Weights of a small transformer language model.
Training: a variant of Adam for these matrices, 160M tokens.
Each number is 128 + 24 x the weight over its row's rms, rounded and kept within 0 to 255. Layers, rows and columns count from 0. Numbers have three digits each. The size before them is the row's rms in percent of the matrix's.

# layer 7 attention query, 192x192, rms 0.0744, rows 107-191, columns 96-191
108:136137131144141158144132131094115145127132119141134109148135142120142113133116129141126108118146146115105072138104121122123145119088143134131151176167154120165118084145148120135108152107113119112109101156139107138132161129144124172076100104094165158095120132093115153196121134160114126121
105:107129133107137129079106120079125125107122167107129124164134136110125147145090108138121138132163130134111092112137157134112145161092140121156168137163121106161119181126154089115132150123115147106122192124154088168140109146156144191129148147110131128155149134153107074160113153156214119132
104:099110147107147184170176097152099135100147122131167128123121122138125081107152111121128110122170094117108151116122148157121140125094129152149137133196107129160140142163141148158114147163114106075104131143117131103159093137126121135068123147106125114117138115116105126130132157098124139082
091:076134151121144150114162179128157132106131112163132158154138120119142131136121135083138134094118147111133127104112096100089105111134107127126152181149128146193146090113156174144094114125155111106161095125124161138128132138129121122099090152108122141096111137147127146126153177120143139124
091:136140093110059085164153132138125135086159102170143151153132118142117110128120137121133108148116136165096140084130127130095140143195141125132164110175126135155122139115151175143157078107125120130126095101132201135117121151099117132172087177120106092128114104156115162087111110140111131119
096:168129099167158094133128163097149136137104158134135121122144127096135164129157131159131126125091114159116128159113111113154074104135103164166123118097153078137106132089075084118149133124128109138136146080127142114121124126111129110133136152174109084135132108152153126107119097118110121135
097:168139159152121128134110153101116125152090138160121115073139110078148125149131092131126091175135116143108081172123147137117102117066164130116179144116108114173142136093112137126079144118108122115117168129130128135132146133083115122145104127148149163136113107147132158165109126155112111117
099:148085122129108093146167108149145132128120119088135079126128143140086094116142141140153129179109098072118137141147123166128116119126174140104130092154132146117171126141105156158088113157115132103145108123086113097140136152095117141091137116156178116134126117118136146094143141120103136124
104:118135096158143132162154133142146120143072115125115102095133137156150119092147114160107085161102181124153120138167151123132203125144171147117129120108097137128072131153094135122116116132091124148128153159138122140162162149190119167099110120154181099091148107120159150128168120116096126122
096:084148079117113127159156121159122132113146183120151145146178128130129136110156141120145103127103161180148142068134116095097109133175113167169082075110112115136135112110122176139164133109114131123137141117096122118152135137136164134169108136097102083174145137120166106087133102115097134145
100:128118101172118106135111166125156129172067118120102136116146099143152084125123143142140132147150104067080115164105129137114109148089149084109139144109134105142114109115103136119100125116089104120096103152142138130128170125119115134085133095129147126071125153130115141167143151140116128121
099:108133099148125104070097140119140112133118135114103138151134102145145144152123128124128120090121168103142129140148087118158118118160119130110085147083117154116158138136113105092066139086116130155138077125116122115158145133083121095116120098123151108131107182125092145141125112152102138169
102:137141080117108085095153154093131137134086122090136158157150102157132172115123118132095095123108160143151141117110132137179168093136083108138098120081149135131114149138149118072090133096107124168103160106085139154126129137139169133132100147121149104123085154136092129130107087153124144156
108:103098129088170151121138132122096118130099162095165112078105135100164091131148099128125131159132095154085092142152132106061090140109134124136162150108106096114099130147151148139175158158155124104134150090101101089115140151144109158124139112158156167084131132159180125145108139128120119158
117:118108134128160109100150129120171093121128081114102147111127113117048190121092122157098118117120139123151154124116158172188145148118113129124102078114110168128158161142132131116062101134131151159166156128123133186109110128125134141144124140103158127176121114113123102110128143071134127141
101:123105096133125105127141123156135130143153142114159103130109117131132105137140117146164123089121129145124133141104115168123170172160150114137125136126115094150153112150097112115154169151154095135132139129124145099116143110071122119084158096132111109116132139130199104134107125141073141149
095:183114137105115123128121114120106120151065141099105123056114117110139139114131139135131139142134083124119119134129168143170160137094177115128143122099092154102124106121131098148103138130154117166103155168140142126159140130139148116094173120102144149143105156129164081156119159156074127107
097:138124107151115136145123166121162113130112090101140122123138111076127119089132167133148154110121098089145147172115137143126140113114165104078151148098111138146167124135078135157053121121127126128146114143118130126151149140090075095085137105136162076116101153107087131125126162116103105094
114:144074125122115142125099094153111111106135131146057153111123146145176171145110137100115101092166122132148145099129163143114081161122133101130134114120094115123128163121146127081151145092180114136133125130120136137101123116137128068170120172114102153147175120167157130158124147152130135128
098:125184118105135116147142134127099117114126075124112147134146153190101141085135155118091099127128112140144135122127108152114111137088145068148115125096171129135123131120140136105134095103163129137108097185036138157075117129140112100144132151108135159142143139144116125152152124145155138125
099:080086152138087150099108153134099160071122151143155118176133106124142129116134107086177141099127128120105093113155089112097148137159091128133144145151183098161120134113119131140154107116095136089128113121131140108139112112098104133112100132152100097125093106121157138148112107156153148158
104:122146130153123113137112128105160202103111139166079145161146143149129148129120146115124110131117138123161132113125146124116075173120116105102126146115154120123139153157161166097105105147142122104144145109120142149053104084127097135152093157131143149154116098162096138122119149137176145105
111:149140128112093106099128137129189093152129116128103125128096128141119150178108149145152141099091148099112137110155109106106100142165149121103121147107131148096116061088136097095134138130149121152159139152146088128100160109159160147168118141120101136094127110128161125121124100150140111185
101:129145114147115142117106151135116130134121111104129128170132119106147158134089097137114114099127146104133122151127114092130089114156162122113106153126136155133172125124105087109067131135107137121124093095100083127143127132088087111118092112149128113141109166103082161121126133107155152117
097:104128124123111121108122121134126120097105109129140113137138147136130156136135138116078131098133185109118140154141144140115102131124115160151076099138103135131168136105113155155107115110133136100151100126102104159147137160136096127166134093116158133146152063111159135119133094125105149137
101:122130132109129128136120112125113132152120130124130120125128202116174139116101137117091117116152154129100113129074120131129171136137138132130108126117121153125132125094107171159130103126100130112156109122147125065171161150128108128117152150146110094071151137138107156146123107104131117149
098:108107121144080096137126142117123160101117176115105143139157117141104119155135131112138130083107120146137145116133118142121086111121098150114116094094133114129160154126114182122143147090108165116127135132101163131083111142103158084152122150128117107179134132162122125118111140128145150149
102:116147129098146139137138104189110105166149110146136131113143115139059155123115160151113123127111119141141135130097130093139129114138143141104139070123121152141126111117127155168106074115120144138163108172057148127125142165147157153142097178114125126172143115142134096147127131147150079182
093:133156148158155177147125117136124112135116130107110112111110095115127098104135135152128093134110129107152126150140119157148140085080150160114126158116128151136131105117096133143079170163109129145095157183131067110187142121137110124108119069142159133100146175063124103121148149127094124094
103:086094120066108102138189128141133149126132125156136149120109129144136116091096090115131139080129116137133187095118158125140165157154092142124157153183131120121119118138169157156202109104147123150124175098168148143118137130140136132097114187122123102098127102135122112119142156144148130108
096:143139138132093097119138137084139104139115107111110136111148109114084146152113117128104110178128118146171132149139156094140133120082147111120136138104183129157124145124150105115148123116105166122139124114102113159191106123100129163149083189123172133128109141148089113160136140157163125126
100:118123142132148162129143144113105137136149157103135135140127111116140114094136124108128115128161136124105087099135050095099094151119168136147094122147143114135158076113143152130124134125127094118097103129124123097135130129115142127056080095097113141087131132120143133146166160143104131136
091:125116152140120153143138152174105150058184130131162139165137126119092091156077149151141169125149121169154132130101133159110123138118133116109114129216109113125131138144109135151151152129153143068126079137085134146103116119111094145150110106143121169108135153108104106097133166141135144133
086:075126099085154109123186129169138156126145122154141172171158114138155110113104119107102129125116139133121146089115131131135113163168106157142088077197128128110085113101161162133152118113114138106135116107155165121093136122113119109152093169105108105117118108128161110095146105103144146161
100:124182096158145133203146129128140116120112104148139136120173116108150093113147120144136105188090136158120152153130126093156146085126126138112115095139134133110091107119105152135146109139138130111134122146100166153148111131162147141147120145114120077145094074136110134078109106118149112091
107:134094170115146136081125133133126075147137153088105131104121147096120118127123114107105141134130096103129123140177119162119120168104108095158121103127102126091176165129137138100119123152120155151120114132141140101127105097100088071148168092123124163161139149103132148145149150053148170123
112:111119124115067125161118141103108123090139110159141111113139119129140088137176132092139118137142133091116081121137128141086127170128166132106167144166119122142139073111128145151116163098112148079114104121120133147135116149111080147133126106095144150146121100144165152177142125138129131143
099:117165133169110109130081107130088146136140165127106093146141191127105132172139085109134105130133158121132111153103142121105111144114124110143133131096142093149122152120097102153140082107106174098139100123136120103112109117116104112132126149132098102185160085139124148142072106101172116140
099:100137134157176166087149123113088174088132174067140127132088112121156150117123111161124143090120129142121117114129184121079059079113050147157137159163145143111143116159119147126129126147105122104131164130112114141133121153155154194158121137151138133166112150157121111111111166072153137127
099:110102087127122129143172131177152122102100113148130166180109152136121147160104147141160099164095214161136095111123141108141101091174122190110132095137093104119105128134152108109127123081109134106151105111150135164108140134126144158137113107151132109158138116137145105089098103141110128148
096:103130115101177120149132069111110131166102144173123113100113152145163096126172115134126073125136119112100120125108127128095170112109115162127173114089122118137092128124129164135134120087118101133090157132164163104075156164177160112079149125150121132072143128169124120156130146119144120143
109:147132122131076088131129146129195159147118108127067140138138170129133160167127121165164132076119139154153117136133158118151115130148116153125118108126125129108138131112147124086140118079170137127129155117133102136052164117146130168171135170148131131094104146142136123121105102140131108166
095:099122112109142140171172163137161125126140111117132161148149098149147129098154165140110103116135121113089127116106125155126111140180123136128127097197134134129086130138143188118137133143162101088121090122107180169073119145163131130121131145117100127133099110155127141104135111141157137128
105:123135129141122115137132144136146126175085093151082134122144101146149114144127095071126133096132167123100113122120154118121130166116102112130111150113124131140122126099125126128150086103093111130130124125159171157097170129149128102082126123112155102119099120148143170132159125097117151129
118:088111123104140155103166127085171103111140093129139137137119101123132138107152134110122161089123159135091131112163103163120129159141140097127078096162129168097144093109118139149147101149138123122150105124154122130136134131123113137096124085095108102090106131113146114117169171136131132134
104:131074130064100090151151123131124151104133164143112135160112111110111118083130096111116165137144133090079162115161135140118123142117132115122156117174111097133137096070170100123139099109169115125172110099128174122119100106157170100106118108102150111127157102148183154108169154161147122112
099:149120087074146139110179124096136164119140133102149124145129095100136176103143129107123152110078128128124139093109137118105067112106102123143122116144160141132131123138134130120120120160106136155133154093110130165099140147139129103149105088097134105172099110123134177107128127081104155113
105:099121121128126100144122132157149151167130147146137114144141108131130124183108117131147135145122131135102126158125069111136075170135120173106090092122145081115085081136163136100107149155125121111106109084138123123092135097108115130136135081149115143137137097143155148144102082135128136181
093:133136135160088130174118131136160185154137122148151128140128112115096121134094102148152132120122102127111119141097140108156072149150132114106160122139151128121144085112105152104120075161113131137157106107094152121129147107079120143138089155140122134082094132162168161095097111145102125147
112:109116166127160161132145152115090114133155126126158127122147092128124094108158121109106164154155127082094142136152083162082155149044138135152131128148139119168095134098123125108121168162125123125084130166133114106168120105152137123095109080084147127082136132084108149159167163111115158126
098:117105164077134106089077129136104103137146184104148133146092138099139139136090081137098133146141115108088128120122080157135135111151139117130101093154098113105142157123118118188160149125118134095111119102179145083109101126135120128137138133139122141152143133157104079124122150158213145161
101:108141155116048097145120101176107162130148151106127149151111123125094123078104113127121133118175108101122158113129138146128106118137114102117156140190135128134179132132140155125113096127137129109117145133136145124098093124131153151130089194101168098136098134148100134141109169114175150128
093:128177132107112137156086082135098120187162125106125108088133136093135119148134136142144116152182119172138070167130139128115156109123169105113169124130136165141132132121096118102110140134099118084146135139115111128176157171127132120135164125149143166101145156131127140171152105126135109148
113:091144154086125099132151084136130109131161124130122130103115105131084104095158136096112170144154124137154125128135137141134139151127106137123083117163138168088132148183195143126139130140130131127167135126161111148098116109128129127146144154119139142172070131103101128118197132058139144111
099:097102112112120134117097098152150130123137103117104141132117158150144118122114130134134125094098167120157127132166122128106097129156101143111104120100126136122112124149168113082118134111181129132140103097082126132142128083159133130128119131149092129135147136139170129122084130123146153172
101:130158153111116168159096084139133086148123144135147104135104121129144114128140091166126119137187094124103150162116107139149106125110138093110133125153103119114152112109115114181092104136112118094118148097127137107142128168118144184099162111156119137121113110145119111175132134137177081141
102:124150130077151137171119141094169121099121123136134148141135128129169150109114098132147153092159164118077094126129128148118130155157129132119121130173144159105138125108157156150137106115102099159066148130138135151058137113149121111101138121091148112089102099128112121138164159106170126129
103:104107133101168138131157129102144097107107127089133146153116090162093152120123109085117160111110083093132157106120120121109115123103086173139089155123181120139125119157159157182162120174140118134128129130152091162143106150154123106093103130118125106164103110090104123101124153101123159122
098:142136086116143105132133105094136183138136121145152128118152096134115154090137140164158166123114112119121186155099120169141042125127119106111133106106132119121164119081082127153120084127127149155124171123076167158088104145079118102180120116142102141146133109119162142081126120156125113099
100:124128148085093087114127107157128079139170134123101139169105111097098132110119123147118144126148136125092128120136085137147106151140148123135074074133095138105160101087115093147112114105142138116163050082168149159116106134130117128144144104131127161130107137129125096118169134135139144170
104:135108127086136099123134097111116094132115133094138129098109126150105115156139137128106144175123132163151122101163148142116169144110154146131141112119111125102116134146156124108170179119129139134155180117170114165152122125158147178125167105123150158112146137124145089153142133154101126140
100:172104138161164116103172164176141102159142123083124143123126134111092163164115133169115102136097127109137145154155135107182082111138128153123109095069128116119138106098091063104072136124121116146122117126113132115155139132092107113128109133175120122126131173117098127062120094083100113138
095:139128155141112139115174189143163106138122084093148150126142113111086161113118143130103163176113087101131149119129168102125136127141103106095137116139100101142166116105109168148118077130131137161139140132145158169109118141120127139166121146120159125147115094116119134099154144117134113096
103:105120121170120152165119139152111116087150094122146130160154118098141084143128144122139135158130143097155138141118125139106163118117156135115133137158097114125136109130111097149108159118149121105139072164087114130173126156090083115120124074131114116163108129098117143116139116115102117101
119:110093129122154176110113142127100121065188136109137120163142182141175109126123114126142133101170144084121092116134127176110164127098138136155128143125105124135153133132151120111112157116146128130094092143126122090164116115123130132119172099117128131107164148091079129142125125100123124129
105:183162160105119122120141152078177118153108082133137137154129098143088117131145105116068143157160101121104105124154171112134130149107125083134129140169126112135140123128181086124170113114137123127109150110173121160099132125134116152107109140092144140100109091129131150120194128132128141095
101:132114119146072088134127160127136162133137119120097130137164149163129136128133140133149106170133152120158134106108167117141132106115153147125148125153128090137109104096165133112108139092133160098088148149107163158111114128180159187120130157122119130139133111129138135140104097178106113114
100:119124109126116123160129140128111133110152118114151128126127145132183099140152114099141134117091107129124073094103114168128122148136130149136142132161132155109167100121121153146110121132135130125103114134124181122136124166092090093114126111116136119147072123122193129108113116086105141113
100:130092167174171163121146141118139131145146133112131098070136157091148133124171134121149115097118086127158142141134091118112121135077143138149135101109173154112139168116098143175151114174119131128087098171129161094135103132130100096131139135165100095124136129111112145130092108107113099119
098:094143155127104131115119095121082150143145093160187124128137127128134117101136111123146128147147133118113146104109165112095145132136121122145144100143114139137094143099161151110172112149148119146142147137128151133178141127150123150168111154114084116111173111126148169131118078141110138098
097:111120193150152145117100152088142140138134148105162114126125111097185132113140104136107164089149113080110142137108143179112114130085087123144143207159155124103161109122111131106108135157130120099069136176142101105143129103144116102106165124119138153085105099100132155143127144093137103101
117:156121137151114174164074113144061163101160104140160118117131172145157101143123124127112138185132125115189091119108142151162179130117145151117139106133105138112140131104074144162137158130121156092079144148146163122170123125103106154147141119139099123155141106104144125129123112117111124094
103:114144125105099126134170114107139178154127115157137105138124120135134133126151082146129112082122109139093150139136131140141109120112133175141163109164173136136164128091146136136137085159083138154125122139077126120102134140122151131121118100139129147129091126125163144103074088149116118122
109:129163164125175142102119136124101098133136112115128127147166137121136117138098116120090133140140102096114086137122113153139187125101119126164129151102142099156080105112132103124147153152149154134126161151155107160172099106159117140108163142118083122108158132099107156154164140137152144101
110:176154108158106095151119078134132121140116129131107126094133133109056182131112157139132088105103136149175135155113138105164083127151151128114147111099115143126117102071075111119096106106147125152161130117111144162150125103149164164152113160132098138156136132132148127148148109142101120150
104:118123140134110145192152098164099143159108124113124121145129123155125073094153127120098127142139094102129144135169120075095134110102126128123179167168153100135128121127125161152187103146086137116105119162120136119140132156150146168096080106134123116118129138127109179133105136148111119116
094:154095147160092136089156166139086147110131060135152152152161143131107204136118121130100143139130144113119169101107163073149114122128138145149123091123151111110145159101136120123128126117137141159138101119104109155151110145078113117164088162155146142153144120111066130101136068120138093132
097:127119172090142149149131097117100124108123094149163121172119149145132087133156136097123147134116113081089119139140092145095114131089109110117131137170130143134153090112110142130091107150157122093111070162079113098097127145115101101108123092106151158100114107095114175122165152113142177129
111:133126128123109123131080103109123143126135179097130131136097131097123126125141127112138150152147142168121125118179094151105154153157157079127150124134111112118132130118143098150175140134132132111147161069174125090135123126144128147131153083140108097128132120160124108162125142101190115164
096:147118139168162112143112114108122157152126175093107097115103124103145138119134090151122104112122099127116123131132116105154129110135145146149135152120179094141124090139115134168193147150114119100092161118117093095138117110148149139089125159167098093139130111144171130156077119156093112135
106:114129137133104127132108138120154183124124125136114135146114128139103159156113109129081083065168139175144141110070133131155112149162116124111110101115117107126168152145165152110157136115141153100103145089125147101062133099113149122144098143120102146146095132161134104121072130129143122097
107:120136132127122127118120170124130152132141105173103169155138148155196139135124084110152119076136175102071127105127121110109078159122118148150107125127147134127101145095150144087131082122120100119093087107127145145100140099136100123139122166105114140130109128152125145114102107106178152148
100:119137112134139158125143121133121123154056131127133127101117126157135120125152126111117062152138144147087156109132144124113141165131153095126144114137080126128105171150134168108061110162122104116114154110142128120104146144161106157092132133125162146154123174154103113119113167091141148123
102:099133106123126095092127137133167109124155138094149131164119105114047177110095147143125133096109134147159177120153122155135113152182146106139121100162120124133201146136108133160139112138103179159171155078133131156129096140096140138132114131119121090210099123095124088091130148107151119127
097:125105165127133163126158130134076142097147117121151133131072130119148100106115107093150153102164111081079109097089140169112166126101136153143174162193102112137130127140124141134105156113130106109093111167181157124148120133125122154118116124108160130057133129131120136170099153120094145128